config.toml
attn_scale = 0.125
init_std_o = 0.00596
lr_mult_o = 1.22
warmup_steps = 200
max_seq_len = 1024
Each number is 128 + 32 x the weight over its row's rms, rounded and kept within 0 to 255. Layers, rows and columns count from 0. Numbers have three digits each. The size before them is the row's rms in percent of the matrix's.

# v: layer 2 attention value, 448x448, rms 0.0335, rows 236-284, columns 168-223
# o: layer 2 attention output (transposed), 448x448, rms 0.0657, rows 236-283, columns 168-223
# q: layer 2 attention query, 448x448, rms 0.0323, rows 256-319, columns 168-223
# k: layer 2 attention key, 448x448, rms 0.0332, rows 256-319, columns 168-223
v236 078:113106103173140090139144070132131168158083170176138171118169129127140158140127142139168114175164133163135122147113113141113187098145093178161121185159185116072163053193
o236 086:159199125095133125148107127125141089076200102086151137125139128162148126135106132104160153130092142117160049132123158114170107136098119125133171148148149124134144122157
v237 081:159189127150147129173161108100075151115167118153174108041054164160069186137109103125101166143122126170103077162115114177110094112080124125112096132104090117109114126105
o237 086:146088152083133145100163120109090082108097185176153105182101139130124191140127146086094158136114150156188104103077126163141100144158143149134111135123108081147144159183
v238 086:110118126106132126107195158103139181134150141092122138167172135086113148119137127138127158128135139105108138198135104121110146138105178171136171081196189121113145142136
o238 098:157105142086135054088164202141095183099137099149188082115157127154128145121076100104151126073140130118193129091108097129105145104127116149085173185162129132147124112111
v239 076:138133175156110133141099121106086075165150172177104183105099130167090166104116146060124093124096152122188120178137189091138115103087096140132151114135103128061156120150
o239 091:170156134141130142110160165166082101125107154155122156173070098125099131076124129119190177129162146140120216067189169161089123149086095175155156187096182074144112164111
v240 088:144115124185110188073113075136159094153068128082135130136080099095166117116116126116105131149169149160124170155098160146153068093181100177156148137122228097120107037093
o240 098:106158168138118150177094091087137158094195084138117140140130148073167120104096110121140114140173147123118096123095202105181165154129093153125125102188138142123117105165
v241 082:173178116153124115136108167137145138101146074155167109140157156165124151130155157109153112130170108115059138184092124113138123165142150153072173094062098126140094189099
o241 087:153100158131096160130192180115113153139158116149138218155135130101160167144131189094177162138149115107096156099098095174164135161102144082150190080138081116154104172155
v242 077:110114105139127188120112178055083089145145126132179093151180054112149131140144132157179096152111114110146162137118159114174140103145092149124168133094129153123098158093
o242 089:124104120106135167108105075121079105043174105092139134082149094119176105152156145107146115086110135117105136131143149094116088186087122123151066128061109098118128092142
v243 079:186125087118054131133143056172154165152073122080134121165145094131174146140159136088091120123133119183109134149145154145186093134128168088105145122087108174179160082166
o243 089:216145149136149128124088118102135124144121101178215153141106136101070058165138098125115081164160144175086124118137140113096133132163169145093083161081131136165131143130
v244 082:106145154164110126147159075138128126144198150185110128125124135136115127110129093158116114109121198109161150140114035132135179129133122109179155139094115139105105102123
o244 092:093135093101114130159156070151077128142129122095071162147143112102176135146162109084103130145078114185135155106104200097128184168171120159159126121079098155113193095155
v245 082:138148125087152119131138166156093168149115128145087140099126092134167192146150114149118095117164148157187125175108161189151078131145085092054131167167172074092079127115
o245 088:142113154043108139124085189083133149153177136167126150126136161120150082124124073095167145100156097124161159108101195119188175122103149127161140145140125156135101099190
v246 082:146129066095106095094149131164104162078148108186107117143172156077129148119146127121115118138099165110087160154161062088163163125118156131114167166125195143145140145111
o246 090:141111127121093075127112100132151128148108124112110140081126200104150112127137111108098110100159145090099112115089120110120115112121118031090064127130088134133111063074
v247 079:118133123126104145125084177119136084167085116100101121143109173132137109176155140065126171124110152130089145120120160119154067079109047073121110115107140084156118133138
o247 088:148108128180142121080114148121028089070104154123178147081102154098182143150129125142083168147132121142061146130127149129080139130096119077141113129126165092119112144123
v248 083:084189090168070072132087172109091134139154160157159075156161099158174122124138104114097140117169113127133152155155139107126194104153103138181160078110131129184106079128
o248 089:218095128061131111208139164195155049113063125106078146140156143133124147126112128120067115116082133147062152154165096077111171133149182121129146068108157140141152136155
v249 074:151157161126102119139156113143104085127155189090161129092082131103098184148057131147134176108106160149108089123089129081178147129104063101112179131189132130138125093152
o249 082:130072156119183116073184089136142133146214142138165135205105118169119152106157096134091135127129115149195139192078140123100050123100094124047170195149110160115214091147
v250 082:081192094146178127189111089155117153138141114169139086140130060162133123132167138137103114104068179122102070147117122123057140116062117095083134096105125154143094106183
o250 086:159142160109096114140139175158115105116100105140104126162184162136146179140111117138122130148135118093178114145117120155124094187114123086064113175126111105149143090119
v251 079:141098118160109138159033096114146144115131182217136194117133101159144081096171112193146159106151124100082161128100161058094165125101136148072136174124105107164156154191
o251 090:180147129064164117165107122135159102137187128136134174144129146091095085127122133104137144185104169155115103087090149085166095155133119067107091117130148137107122085177
v252 077:124153174130097115134079146181135103167094141113097126142186111100156148051106095111145180136109134139100150074151144168131074106105121103174160047118146180132105125157
o252 086:159076131120139104105137120146066142082110140159148154142146125166090162077142163101124143143158123148132131134113056159129137145104089159191122137161134138071118125122
v253 084:169093107161124167143136153142138109124101166079133118187135175017127104108109110149136144151131198100164077157092104068153131173146168109181165142162142161116123133136
o253 089:083079092158119106099113135111135122185130100096097136125143113145118063139099119095111111106194109165092132122182154136075127091112144141100091157156148163125113103119
v254 081:108091141173158119069106129107115137114103132140166151145055152145137148149144134125140105122139139079189189147084179126125173091133141150172110154088106124132135102064
o254 088:092110137094153188122052122081154111134154197133150123117111142125125170092104148167107043120117096123061140158086142065132160086128152071096158107084134126167142121165
v255 086:111103117115122166131106133119142114162181114095149139129115098157099177103105143148120163113175141147134169086083156180149078099188112143154096119108107078164138126108
o255 091:148069151127158088128146132127107137146125139149147129080128108134124150100144101154115134142189090129080152117131099168108171175117185132166091113185082167095065112158
q256 057:121120108118158112122168127142156111092119155078098140183161163055169153121124085145151149091083105085172126143110114121165166120089122109117117090110118167175118048134
k256 056:119177163168121174163079139150112195118199189140162191121137113044136175117131150143088158149107139104108087111122169091130181157144133171147112167141083150102143105123
q257 056:153152154148117110133064137104162156107109127094136111142145148102193132149114102183136079146122143126127106119124171127125136159112068173110171097105148115198088107101
k257 062:160128178157109172165155121154069137151177127143149165148110083101098129142120078152159153135069149146077143157117116107101146170157117104174144135115088133107136159091
q258 063:144119098150105131118095138145118146143116101162107102094100076146103125141080201088072143160145155176111132093191091093107078146158124118156143137120118139120114144156
k258 056:123125104114137111058142093082153141095120102108141054121126154180148134112176169123123093148119138129138129178117110194194144084168150141086119091152173109137072159119
q259 053:198105133142059126128172130161105107137116130067125111112093071109134097127092171139134196106104144145089125106109184181073132062094130186110140113086145148068121119116
k259 050:063100134130142152113138159075128087152120058140161094112145151128096174123139125077158069104090129135121132144136123135170174125125127087158078101203133116150078129140
q260 065:133144115128132132156129043174160133121153154123148165165099103090111099093056110129069139126146104109135110090143083137102185171167114115129105119125079146121153107115
k260 056:189085135123178134131059206108121102099106158127119121115155158142150122167132119112181110113040117128106087190128177153103127102114066126093109154096156105102136165090
q261 060:138118116094129090190093115123121102099195090158180140121112142104069101105118132125084129186107086103083102087145093128097171157160184071168107158159082117154170100115
k261 056:120148041162162148127141128144093117134119126157128059126170143190154136150121157091155114124124145139059107176121182123063120139052066158084133113070119175113130125089
q262 053:196153091124156138100181159103153089193135143048086195137156100129117102179128107152121092096157208158141139133154127162180077089131108134096112154117119088138152155155
k262 055:179142070150121111120163106137116124096096136120140147164147113105087200128094081138130104144141115152190114191070102164179126189153192122199150093119125115092073175193
q263 061:117190147126143146125125116138069157104107106173154105175103131049125139055134106113171137120072155177148118087126141103150109142113163080103122137114114152156133118127
k263 057:146119117167153078135060169176150184113192139130168080128128115163123087148147159124151102154082115148085094126171130102026153082071115203076143146163136130117148100042
q264 057:140094112183121109097134092126101140161105115071096146085117121184143172199103116147124086119160148116099153147130107107163105120150132205128130150110150101133088175146
k264 057:163105188089153156097134088097143109130117122111068200130129104141124125112088107161107157086171045111121091114094126134168139134186117059152122114098103102133173076177
q265 068:156079054099104142093140136164155102180133127074100087100126163175148121187155124100071103175178172105091174149171110116158119148141103165124126109133130121143154161157
k265 055:104140142109110200165176094107180165100131129131101114159184135125100111147094101147171158149175126131140139185143112116159127172155145124111133164211130103135162150157
q266 065:106089135107133146145125166143139137109161125219112138189090157075112145055172125111090125169124157138127141106126152157103169082147160098127107108160102178138146079155
k266 057:111131165124171177128121170166215132130129109149156085111120156095168144114186094128112101153122078109114107133156141167099149102095113173162166142081100117137084168090
q267 061:152167108135139110147161096110128127125078079070141206156134135169164213126069087132124096042138089146113091157057174164081147132123101141109174170130125128129115064112
k267 065:144152208106166170117119106097068172128127118149134220139131176089131153116226130117120114129116155143159087189123183146158143118132149108182056130138190063141089107175
q268 058:091082123116127146096171136164169175101154087127153085107080120146132143113111178117142066093158125120136106131069166150056177131153131094123121136133085121129090082163
k268 071:126121152146169147133152091181073138156111175096177159098160162129137159135148134100091123127098103180143125167122180169125153141069097115164174062138089134133091104164
q269 069:124068191134144135113147184130126166157142108179130100169111114110129096064070144157075147186148149146185133084172102160142146084089128110165112099086163131127142119096
k269 062:152184076168093151103097149176163153100103166118123139137170118155158086137116122186123143163172131147125161107120082048122134156208115144100133176120075155152126166076
q270 065:124076123037116144211135168116087178159096164073176129136173118152166146133090104083107137119116126116142093089188097106166144100124128113172108150102182127104150140122
k270 071:058106155060131085131126103028120104141178060110126117121129102115116131156158149114132111081180109115113151117164087175128127130135104157125070155164162138150183118122
q271 082:108124134162178072137134120131066156144159130147123150125163136123116123148078123125095094090161153135135162143096110105146087139118175072170094122122135115140087147157
k271 097:154162130155088134146165087196124132122080191110119186070143188150137178073102129128160139091060156180153091160125179110172124192132123078124196082116166133139119145188
q272 076:135122114070130140191105151086127121085071096118151136132140151171121183092091107125122198098092134168125158099142115107124145159154090131156152137077163187154149131153
k272 078:070112107136099095127108091118106142110164114105167141146138085110087117155112140105135152099055145153147131146158113183137145169091159214147121125137127153162177135146
q273 088:152101090154128083165068152112068165199149120109139234113132027149130123146088108128139110145141137128137095129179120157188117123161155124119140142106214161109074132131
k273 096:139134091077150094080149116085089105162144120145175119135103146150093148153118107121179137140166134063083106149089137137120058126068151126111168133210139109165037101120
q274 081:101149107140126161166101133107137090142118163061102117100089210143067167084106074118162129080165124122121177088141112139140155150119152118183150111062089139145047138134
k274 113:149162076067121072122094148159058162129161071098167113146162146122102079108141124091125122116116120149156124087168187159092136127111208152185127133113107164153161109124
q275 125:160094103111114127162038057188092164118167142127115154067149084147063127131156094111139114146144073129131127161111089185136097138124131104108119176144130122146152117134
k275 115:134082087101122150155179104221134067120115193145097100142196118124124113097146151155112084126074162147090126123126148083111137107121068099079134140100147100114169123133
q276 116:073151179165154061188066161111102100132151138156143146111135051130143138182160139066111082149110169186097094139198141153199099032152071149093191120149152161111114144151
k276 135:114142126193158132150075092104115142136106142144154158152108132088160121141119163084208111134083131147146122149197128140136138125069124080179112127119109113081096115122
q277 134:140122123100117147146156074189174063132147098084136054089078131108140125133120124088129131106080150148113151125071089133125167102148124170136156131122097109099200082120
k277 145:120116079147126205152111092085140127172132093117113100138119111112145169086107109083160154150133138079073083103092096080105148096092031114079154077123153115160132142095
q278 138:142152138138164132126138146128116092159050164075172185167080116123126149148152129106123147193130200107121172173100143148111159115123089112111158112139169123160152098138
k278 138:146123084119160072137105078153207096144131131128134153160146107118107126207140138138179198213157143128094105117082124141101083153064151141113097134085093155105105100146
q279 127:164138129142133145118139157081207098142162152109172153159087175128193173084152096130104140124129165125146106081132156139099147158051154084104146145144104100127097099122
k279 149:123086151111165160172171095101170087065158133167149087103156175161116120123165145191130132121086181070136127095166123137110145158140062102087119118096114095131114105066
q280 140:150099145106155104078065057148076119140100185063116148091198131138150176132125102043133122144154154078158160112153194111180171110103100117105131121130151175147079111076
k280 149:059085204116070063090107151161075118139141130150153152145092165135102100151131134131069130129105141115176165131109112118084109129058123080075141169125135133132077123116
q281 141:148114179119153137052127130159116209127099152178084104124174127151091094129111149143124127209145094117150159113144121060122140110166147132128130181090094119165152168164
k281 147:120146127091181172071155160113066125112143113142089103166157104139113089132139113106175170161150056107187188094131138078157166128125123183147104164143085167124149108163
q282 136:176084161131128127155152166135185132118175089162149133131146144060066078136131138106110131146133185155153084109095126088123086103118131141156127087111112202080206155176
k282 141:155103120112083102106157124086166114135118072116158109117124109093146135115152126130143123120102159159154116110134175077108103127156133177130140127074137175123228091119
q283 144:127116127138125148117125071105118127116156067136125100135115155074119182140117135141156088154115173147139119144136129169136140153078116151162098174095146185200096111151
k283 157:093147137129115139120109077111108061123129096184139129124173183102145099139200037128089164135162181150110131188123132160132130170102139187210069110147086164149082171150
q284 140:109155142165093111195121169117193135123100136204151126088084153055074076121135143129125130186151183127094184149128097116050115099141064161147101134118113147117111097161
k284 146:103110096098128098120047138093164120131129122159168138100133142163139130131098096141163087111140169125089154172135118145160156086143101129136119143102138148126122112131
q285 140:125135154084158193206163232151114149156128151122091157116186119073120137124134130098112104175092170096132112150127089163091125159130132085156123141116117062132086113104
k285 146:106136137129120157128076157108147102108121139099160177081184119176137132090115138125155106127069130100142125163113093110146154130054090097233137093153101105124194091174
q286 141:126102099122096121143129101078185109145077143148039086132136085173138100116154158120141130139107130152152101159161084139151131108112145173098114159127081159158077151094
k286 145:094128116221090147121182081151149111107133085111106124217134035180136067096130197124078158087135117103081145125098161124135113147114136174066203207083119109096127130154
q287 139:111122123089075180126128117128194109104148106107138148108078074088141120133129120083097126107168093170115153115099149118115148151169125129120175140080079080112153130133
k287 143:103110109153083162087095125123106173138114078137074160111126123091141171101118121128100155165099104137084107081047098168056114091165130111124149107173079124092090107130
q288 053:111090127185126163109162113168122113141104124112155081135131089150146159137151188122087107152129182179123111115109104188099106104144141189167179104117092104087126153140
k288 051:131147110074104090142148168130129087114122152138137160173157104099105150137077181124120175150128153078124137159148168117112168104082105143158083084151145089121145155093
q289 052:127088142117084160095199129093141151178146123120165152068149136202084097100102136151120116168088133117126158138127114135088122116132151117152156100100173151135134144169
k289 048:125139131133168166109102132122118164045110106132152121109169168106165191095097141084093113130116157089140084116140125106166149089125126084092103169154082071113092160109
q290 054:111161062091100105099154166100149086127113098101060162090092131120080066159066150075070189172145109171091110108128109118139119109105147135107093197084147081085187129088
k290 059:128109100183157120110102132122156103169085191113190073108166115201158169133168130122131096102143185129168154114140110078137107106099156101125187088147133176152096089131
q291 055:172137112094107133161137165101065152146128166088086094167168118167084157118121115122126145113108154100134156125139186090144145099091063106114105081176135152146119130106
k291 055:151126182157106114112144111160243133109180121164085204110106090049106148121074125096125098098125087156137128135137103165103145091101191135142138168124157099089067124138
q292 053:157081052152146167115171126105128141159087140119123144124153101220123154134154179104103095114222170189118176137182129149141098099168150146147155088106120132122086133202
k292 053:183189158127099132052128091168161141125080102127060083078109141138148159176101146159116134143119155130165124111094104187142158149080168096143130107139157116112174166133
q293 057:123113122098086123138139035156136113111157151070150207148145098141107125120092099182084090068168046065143147144112145075118172117110091141100144168132136125134144075083
k293 049:153163123137156170128082134125120041106094098148130203102070104122129108141084105153166137133149091157119107167115109190146137090116146144154173110054103124088091129145
q294 069:134218120133138107159153114128109135113130139133136157104150144106194131164120120112137126115098177105221082158152164090153142141123089147115120104101162160137111146083
k294 060:129093179127111124147089118118151100088158119151096087136129116063071139164082076150098159149136115127088145144142062113128155141151176120126099212190119072111175141130
q295 067:092098203156105083157106085100127149102171117118148164112149103095128129097128121112134089104154033139090097137102107135062122149195115114108132177137077102151112101086
k295 052:134133071103162174102156185185113111126064153165121125106093170133138134107119151088154198133103108129138082140129197152085148130023073148063169094101164128118091110156
q296 062:148158144096131165125140141107091117141087142158101077153122146143142139140121090110146153145097197125151149136145155133156075099043162147122145092112138120095117230136
k296 062:093110143193107054109111085117132191140153196128130144114150105115097107103124134153126137096132106089089150099140059110183131139195092134074078173171105129143159081116
q297 069:099193109098153134121106124123079086090144124116166102182134152098094096152146125133152146158069174103154105138093171051141130147126173125120085059145171156096112173193
k297 066:070065121129162122119080157117149158148140149122101071108088114135125117093115137181143105097144106114094100084199069124126111093146096122083113213131116089115178136076
q298 061:099166089147128115161175104130168144079172132113175179124136140114102109165163156144115134083141090147053093134056140154104153128191136122125100160134118123128134042130
k298 069:163122152072178164147149148085078095107060104121109169104117120109116209114145133050119137165124090147174078133101184160112102085090190119165206090096129088076105155164
q299 068:166130145136119128180158079128164162217112108059123151086105133165164148209066122130151115121116115130156106119171140100144138140098079146121131139083124098132140096113
k299 058:129115152158081129126156124106108104090145056118085166115193109077108117096141107086096133131193075117147131215080116076180101186193182133156067130205175163114123152185
q300 071:130138133144115113125147084100169117174136162068144145086142142149142145204166109088182123091129082107052099156114103101114132113148109190073146154125139064133099148123
k300 062:150149092083110121093132098110109132098119105114096177099131103139141141101104144117109120119142186105190096142107095131172079132157125128096119148136156150129173113147
q301 072:100113145147125135096146170091162111097146150174092100164065125083087115139136170136144079107159145129120146155075138191078184064095135148087085104173160155109139054112
k301 068:152089153134147175149136122123141075116093133142111160172081151128159145133181099150133104121095081149113140097122198192095140070097113113134161158106097060085141112161
q302 069:165128161100146152154149167127116114077117164168106091177105192149097059060091161121101186171117139141210120108137138137101134079105165101161115098099101190093157119124
k302 071:098125107135119114110098173079149137111155086125110077141126089137151096074108207155086124128191158099099134085148082092144147141201115109107083165134151100117137139092
q303 080:145074157113134146153140115140120128159177156071165176097152170098120094128148120076127118130210083141162083104137074157128177067101092118135115160158076128128156112119
k303 086:120147151152119103078136117143100115110133118150123136154137082131156127174122099120158121114085115146207147148080082137147143063055165172148118105091098160160106108170
q304 076:101149161192166134076181135086123115110114143172112106188107164133138094076003194172112147139122150133160163136102147078117119149130167116184118080114114161116092173132
k304 082:159160163140098098087099192098136143151139105125090125124097101130140078125123148148128150120214103079125159066075079110156140091158161107141053115098106115171108098101
q305 089:155141142070137050159113147126134171133084142155076131081141132043174137106118164121136090102087165120178162054121134129148130156144127088147122132092131167084174161121
k305 099:121114151073072132125113143076112121145144087053141087063132098143109118074124128122101135123135086143135131123106152114126130100159149156112141097100136121082161150159
q306 095:142128161196158146079148103068055145132126132139107201135108034120132175087129107206163130164175101078187146135128114125144100191108139127094116168173099149105109177177
k306 107:137144120135108193134130162062107179131164101099099153080091105109079154118083139083193167145134085067100141106133071081131158122127108117161153053095116102134096141129
q307 091:096106101110124158160154131112111129123046132127134172140117117122131191138103126149198127094172097122126109148160115134130181149134089124169128154109125190167135212207
k307 134:077108074156139083135112036164084183105140166153102145162156085106130167150127105100135111126071116229160130153156132180110118155064129174117187170178153140151146139109
q308 129:120114115086131100125179167105117164149089171133067156065169100121147149158076112099161130097101159141090072123109160138178127032129151156140139097114114083146112105142
k308 138:148109185107158143126196133070102092121145107130136082118120124159102157126108157111196140123118165073099136142170123104156106147078091140124127134185070116124095116125
q309 137:103154113172143133115116164097149089091103119081133087140136152174127157081141148124112178175110139133118158103103144131126137117139162157146125101093077113126112041128
k309 130:058078109169147179131108081126127109089115137145123104120138088098102114146113137137079132141065161135109130142138137116152126100157139151120114146085157118041210145114
q310 133:147179125158139180113119175056093176107155155134129108129124088171134133136125151152133100153093094065171105109090102134119154175146164118140127122192132126097148115095
k310 146:135164106176136086084137133115065180171118116118114118124101079074078120150150136173129171136162140080157157123080150123120089127133123113145161139100092129114114147079
q311 144:138112128162106121098083185155154148132110190128187117095156152107147085147121138070161127149101158113109115084106039113065139173159063127113127122148137113149105133109
k311 136:092096111102079124142132157209106094155139200102112188161083108084154145092160148179192152147119151123148176136145107087172158173097079106119173104099117071163111168146
q312 139:079050114127181166130119127131139149187068128114114109155176102119118137164172117121167132129154105182140102120127141118131080089170134139117105136152188137109165131126
k312 146:097066146106169182156138142158107178157124177092109143166123098123165160135135108058142158086175112145176161148117109180130090129142152106120136107128157110100179134130
q313 145:124115175164132120090196112159125152155153170165131116100165069160152129067177072127119197141130114088133180108199102117088092114121103097178159193115131162120117097045
k313 150:135162223182178069134183139150176088222082099115138116142140137135134188123156098178098154121096061109128161145144133191122123106113148130146119160152131187158075103109
q314 148:160114144150131145178128153108130139137202122129062163159139134160132133146104110121116115121093082117100170108116150115143159094122126138168146140110139140144106156154
k314 148:111140171111162178151124126157140099133160114135088150161093133120144137145097150098106103131064150108146200136060124136173087050170120150116122147061122151132131192074
q315 138:097136170172123116116164162129061084123140080138077177115141144152180149131088216093105156139148135067102104130108153129143154167175187057185113133157083117193148141096
k315 145:114113112145169125109142134125107101078145125145135137079117143135181182106116181164160084137120090101051093089140069093121166121095108089158068172149117094100078161075
q316 141:100190172126163059175114160123116106113103068143112094117133149177152126124157123104155147052099137109180144076122159077203157099149123150151136098160067123151150129093
k316 147:107177135167154172175150113120090158100079056145116079100160150182110157113130166091174078129134135112087113129158128115126119131134101147082128137141111160096171187059
q317 133:133129091146151082167159104202062106094081095184134122138112145112089103160140083142079129125113103099085145064079148148149136112125066145129148141090104078106138098134
k317 144:133142100147104109140136129199126128124105111151165134135102161161092172148174101108086147150115100130144153076113120132115108107188082121094056112080166105057134171153
q318 138:109114105116158141124141121124178148153140132111075163137171142106149115154106140101133148148196109119157162178111125105135134105116154102142074064169095163176100110102
k318 151:101124123106152121104133126135160156158125121042113102154113135066158125057109168114092164163159142115108127128150079177092134072109139131096179061144101167155163119149
q319 142:087164080090151099102110078147183105138179129093107156128131162116085125105137146167051090105112100116105068175124150132127141147139138112157130127142088143141126205089
k319 149:093155061149111124115109105152119135115092131108055124117115168116150131152092116160070135145166059148141142195115163140099182130154163138182142178168158143168120149119
v256 159:077163088138098146133147102084075104115101099165194140100103100150155171102139152118090080184126129120101119155152135128105103120096139133155196099127150132108141150088
o256 140:174191208123094099135115160166107087205153084116128190137066121103196092125147126107095154154178125133150133129102082142130132151133079082124077138112100175156097121158
v257 163:155071156087086094173125119170102135128112064149148117073126144158124125147147226054132117069108155092075114106097130172110095116180173191158129100154148093163183156131
o257 144:107160134091147150122169154137105109136101127066146180128108131161161082100135115181187132137066137080068088105051102055166169113118171118091200187139116163095060093157
v258 160:137072109137100176133130107063138119106177104161104088129073132129108133091107173146156149117096090112164123073126085118121141187136176177138095127114108170123082136108
o258 139:142122192121146165130153116122120169092069091142117030099129074186169117072159096114107101127119063167143080084084203148165131099136132155124108151175164140164172152132
v259 157:134182142089095096111111106208112109121146119131161106062103113119105089084181162125097065081053076153166174082140095067144172113149131145172072156174185108101134097168
o259 141:164098144161153165114090150113157099122115127143055113161176176181139136108128095057152171199081144154112169175138116153100142144169142143151090121124072127135176169150
v260 161:157079096097111103140157102088131132102087167121076142098143044135089064106051112080139169155137089132123170099151139128125111108130110095206132086111081126099127162112
o260 142:166206159151193111155169128152123123126118128056091148121159228155063153155209108093100121156096087147084121147111119118188130143106134159112130106132162109100173169125
v261 158:159098111135121193129120115108107127172084096149100195117159117128134150134165111099123121100162117101097118117138052098112106158131136182114129140133127160148089129099
o261 137:102151119156133126123134150128127108110151134135163111110116147090154085123101109123154164207121104140163104101066107156111134131107102122120123202157146104133123167140
v262 156:227153123115143107167141093142057115146145120085115116193107105149204140136097131172165167112141134163076082153160086092093125138135081125151131118117156111171125128085
o262 139:144124154090153103110168148118154118099123184096131147158094148128177091122094173158119171130135102196167138117070112135089126105093121204095116144134110108151040139057
v263 161:150064123148106195105163182173134103097147104167172132155148097094137189165127101153151171124145111105190111177167139169115153158112139165069088128206144123110121157179
o263 143:141140076085202097067134120091123147136120102093186151170110064104133118127201085103129152083076108151158147140137129123113084135158083159123189155147190113099125129103
v264 159:113122103054119152123088101132106113139135131138148136146119173132086127140082109116129113072147123073130162071132152069135142134154118195168157098101144152040135119101
o264 141:083136084082201144088155178143104062146134116127145137115103138107143137132063158155137142108131119139196137123107066147105162121075184130108154129142135131136196174136
v265 159:113125132124122150127142143073136144146124128118135119131123118110147135156114155197076160125141151167079042160148118078108094085101149100176111170112101067144155100121
o265 139:149148177144150115117112107136092148160096115126103099155126121044166138176112068151173131110123141166174164125089207130158107108093124126080085200153189170143135174150
v266 161:159184135172093152141123151126150138149153208098112098125154147173103189110121093152113105161112130057098106132128147141103127145135096123176143112101199076166091135133
o266 137:100154156088096072185156132135131077173060157060110103112158138117114093096118096140132124123106076119088084149139136106095154128111134126084115101071098136153136090102
v267 162:128138158101167117132108205158101154089127152147153129131145101100113135147135094154122110196166158167071159149171145115155151115140136154142112108171156121153128085110
o267 142:093074089132137104090096155213133146124183137130128121135133090116169094121147171168142063184117105133168146140176088155162126152179158161182178097175129202166135144124
v268 151:174152125147150152147091117084143154099111133116115093127138212105116087090144182148118081138146092128138102085135140148186116190135157154086102134159103125132134129150
o268 137:188128143163145136099062139114151175126126134112119184174115114211124043145102066145133159108099071152121164080128131097173090139097115131147151114111139144161123135190
v269 150:182089130174132161140092136168091182126108130112168163173139110164140144126149080055130044071143118088154111107137164112158150095160191102205088050180105163125118178110
o269 137:123089181168101117082096107126094125114135164086101085112170122172148150144106120101162122159124195107162085127090042120178127078183121149092135001183149121185148164137
v270 161:134160133144149115121151105171084140149123132147147157130101108138103136141149104101138158089116084126152143098158151189136140087067108090152148124165166107101150072168
o270 141:162141127132095155106197120160151117110137112073142191154149188112210117114168015111131159193133105121112079050038138145103086091117166145118127137103097090098130131128
v271 157:073165097083085128119096159117096119190077165133117113142170078177167127185155198183105125170052138167106119172136129150127202085071101188135094117156094126132158133156
o271 140:066149175122123107142116138134097137160183116111118134162063144180157177098160147135118136140086087119103148077129157134084126217115117162095150069157119166169195141114
v272 157:101123098153158167053100131100121117134184043078162126165142177148100099138101105068132139126080094094087164110145125153170183103089100138128129139105155119156091105142
o272 138:134130140175185145098108147129191092102111111130177096059151121149109108059103119113115152133180082131113175110190100138077092119133092138135170100107125134106052182115
v273 158:118098105142123148136151155161138153096216120130172114130128080111148119141088156102117101156130131210089127110080137085043117141207101121172154125088176091137142088129
o273 139:134190199095107171081098110124120167198116128139125062026086120161119158173183137164136156106107088087134116172083177141151169071095135163139207133144171133142102116135
v274 162:181062198130136119081132150148125154156180122171145108134180150137136154109125112136095132075120109150145117119135073175148182118147108163047129121136077122072110117171
o274 140:147077103107098103161144083096127115139086134106101141165088092119100156159105123161072127108159131178075082112189147122173113062135124135143137168150158149077137119136
v275 162:113099129066134163177172131188120108076097121070157123087096189131159120153124145118132126114110102144121089171117177134126141157160129162151155108196183118096086082110
o275 143:113108121185159152107140124139122141113136137181084133098127172075192073151066110116167076073096124174082125182107144135117107171178129060179121098117085161107163110089
v276 162:105124147078178102127124145104137106126145103089104155099108137119161135160139129143177171151186176114115166087177185162082115143124158092106103174132126125102133089127
o276 140:138121103201093122200173138069094118171114118104169169072100104069104126167135119127093164045204090133085187124186110118092117103126071068078162125146084192185121120105
v277 164:171061088095175115094126085105145153120065159152125082138146134169138181089122126193186126106149130110129115074132227110145086137197175094119120097087099097209148110147
o277 143:132113153142088176154152111119159143122183123066149160094148132115160152069094103155147071127037159187085153083120145140186148081144092097115163171174142134176101106136
v278 155:126173133144192169121157106154163106144115135130099172169074098164152053064141152154099109123091103097112143092113100135184154144183132158105145133121157134119126122155
o278 139:126125107156176171133171047142141133142134147082131159169160160070151130086137091179103136100139173066149141125088122120159176119173084185137172177102144194214135102183
v279 156:109140113147090120127069137141129094155127140135149111114099171082151102151137128178090133117141148124100076122149063157099155174153180124061081129175127120145124149178
o279 139:114150131146145086102148131095182149123163126120072103111131111120052079185116141135188129143140137121142163108085138116146166151112107121143114125167167133108104151128
v280 151:134186163117101140097120153153116142139087113157096186111063067185200125113158088160159144107155133098129137134165061128148151164152110160107162172114108161130124112096
o280 139:084081149115178175137146178123151160137128097138193100109139157086073116133138118101096094118112100198146093144114136153095146107139164163143157178130168132145090136122
v281 157:161149113149155125120145121136134202145119084154182092078136106078052108146134101117127091120107113108143084081192086108116110090121182157115186136103122138094127132154
o281 142:141142081130113140131121114120092138134120208092119102117184139136135164128088170108157078047132152191167120132100127075113134088125098169146078104110112133112090166178
v282 160:047147089138149078135121076121160126188189132110191085112125164120103204085109107112149212145143153142136146147094101139101130093137079179171125087134095172082154129152
o282 141:060144154146099156131161111144138156050195128174106166139178161053151098116101122143094143101131114100140081106198115128122138128072150137096100137168105124137144097148
v283 160:130064150163114090160132135118113144120096145169136121106197169202128138055117164098136136133112086101089102124066101145122140127104088110117096167112098134196132180129
o283 139:104108148111126100135125160124149193163135106116144073150072128209102143074083106166181155132153161087135169172141148102109122041091121174151000117141109060115112126150
v284 159:165064160145155148132101034108127124144153177176080156101147160106159101088160198136104114102145070128114093139179186129149199109116117131157180119142126108113120068141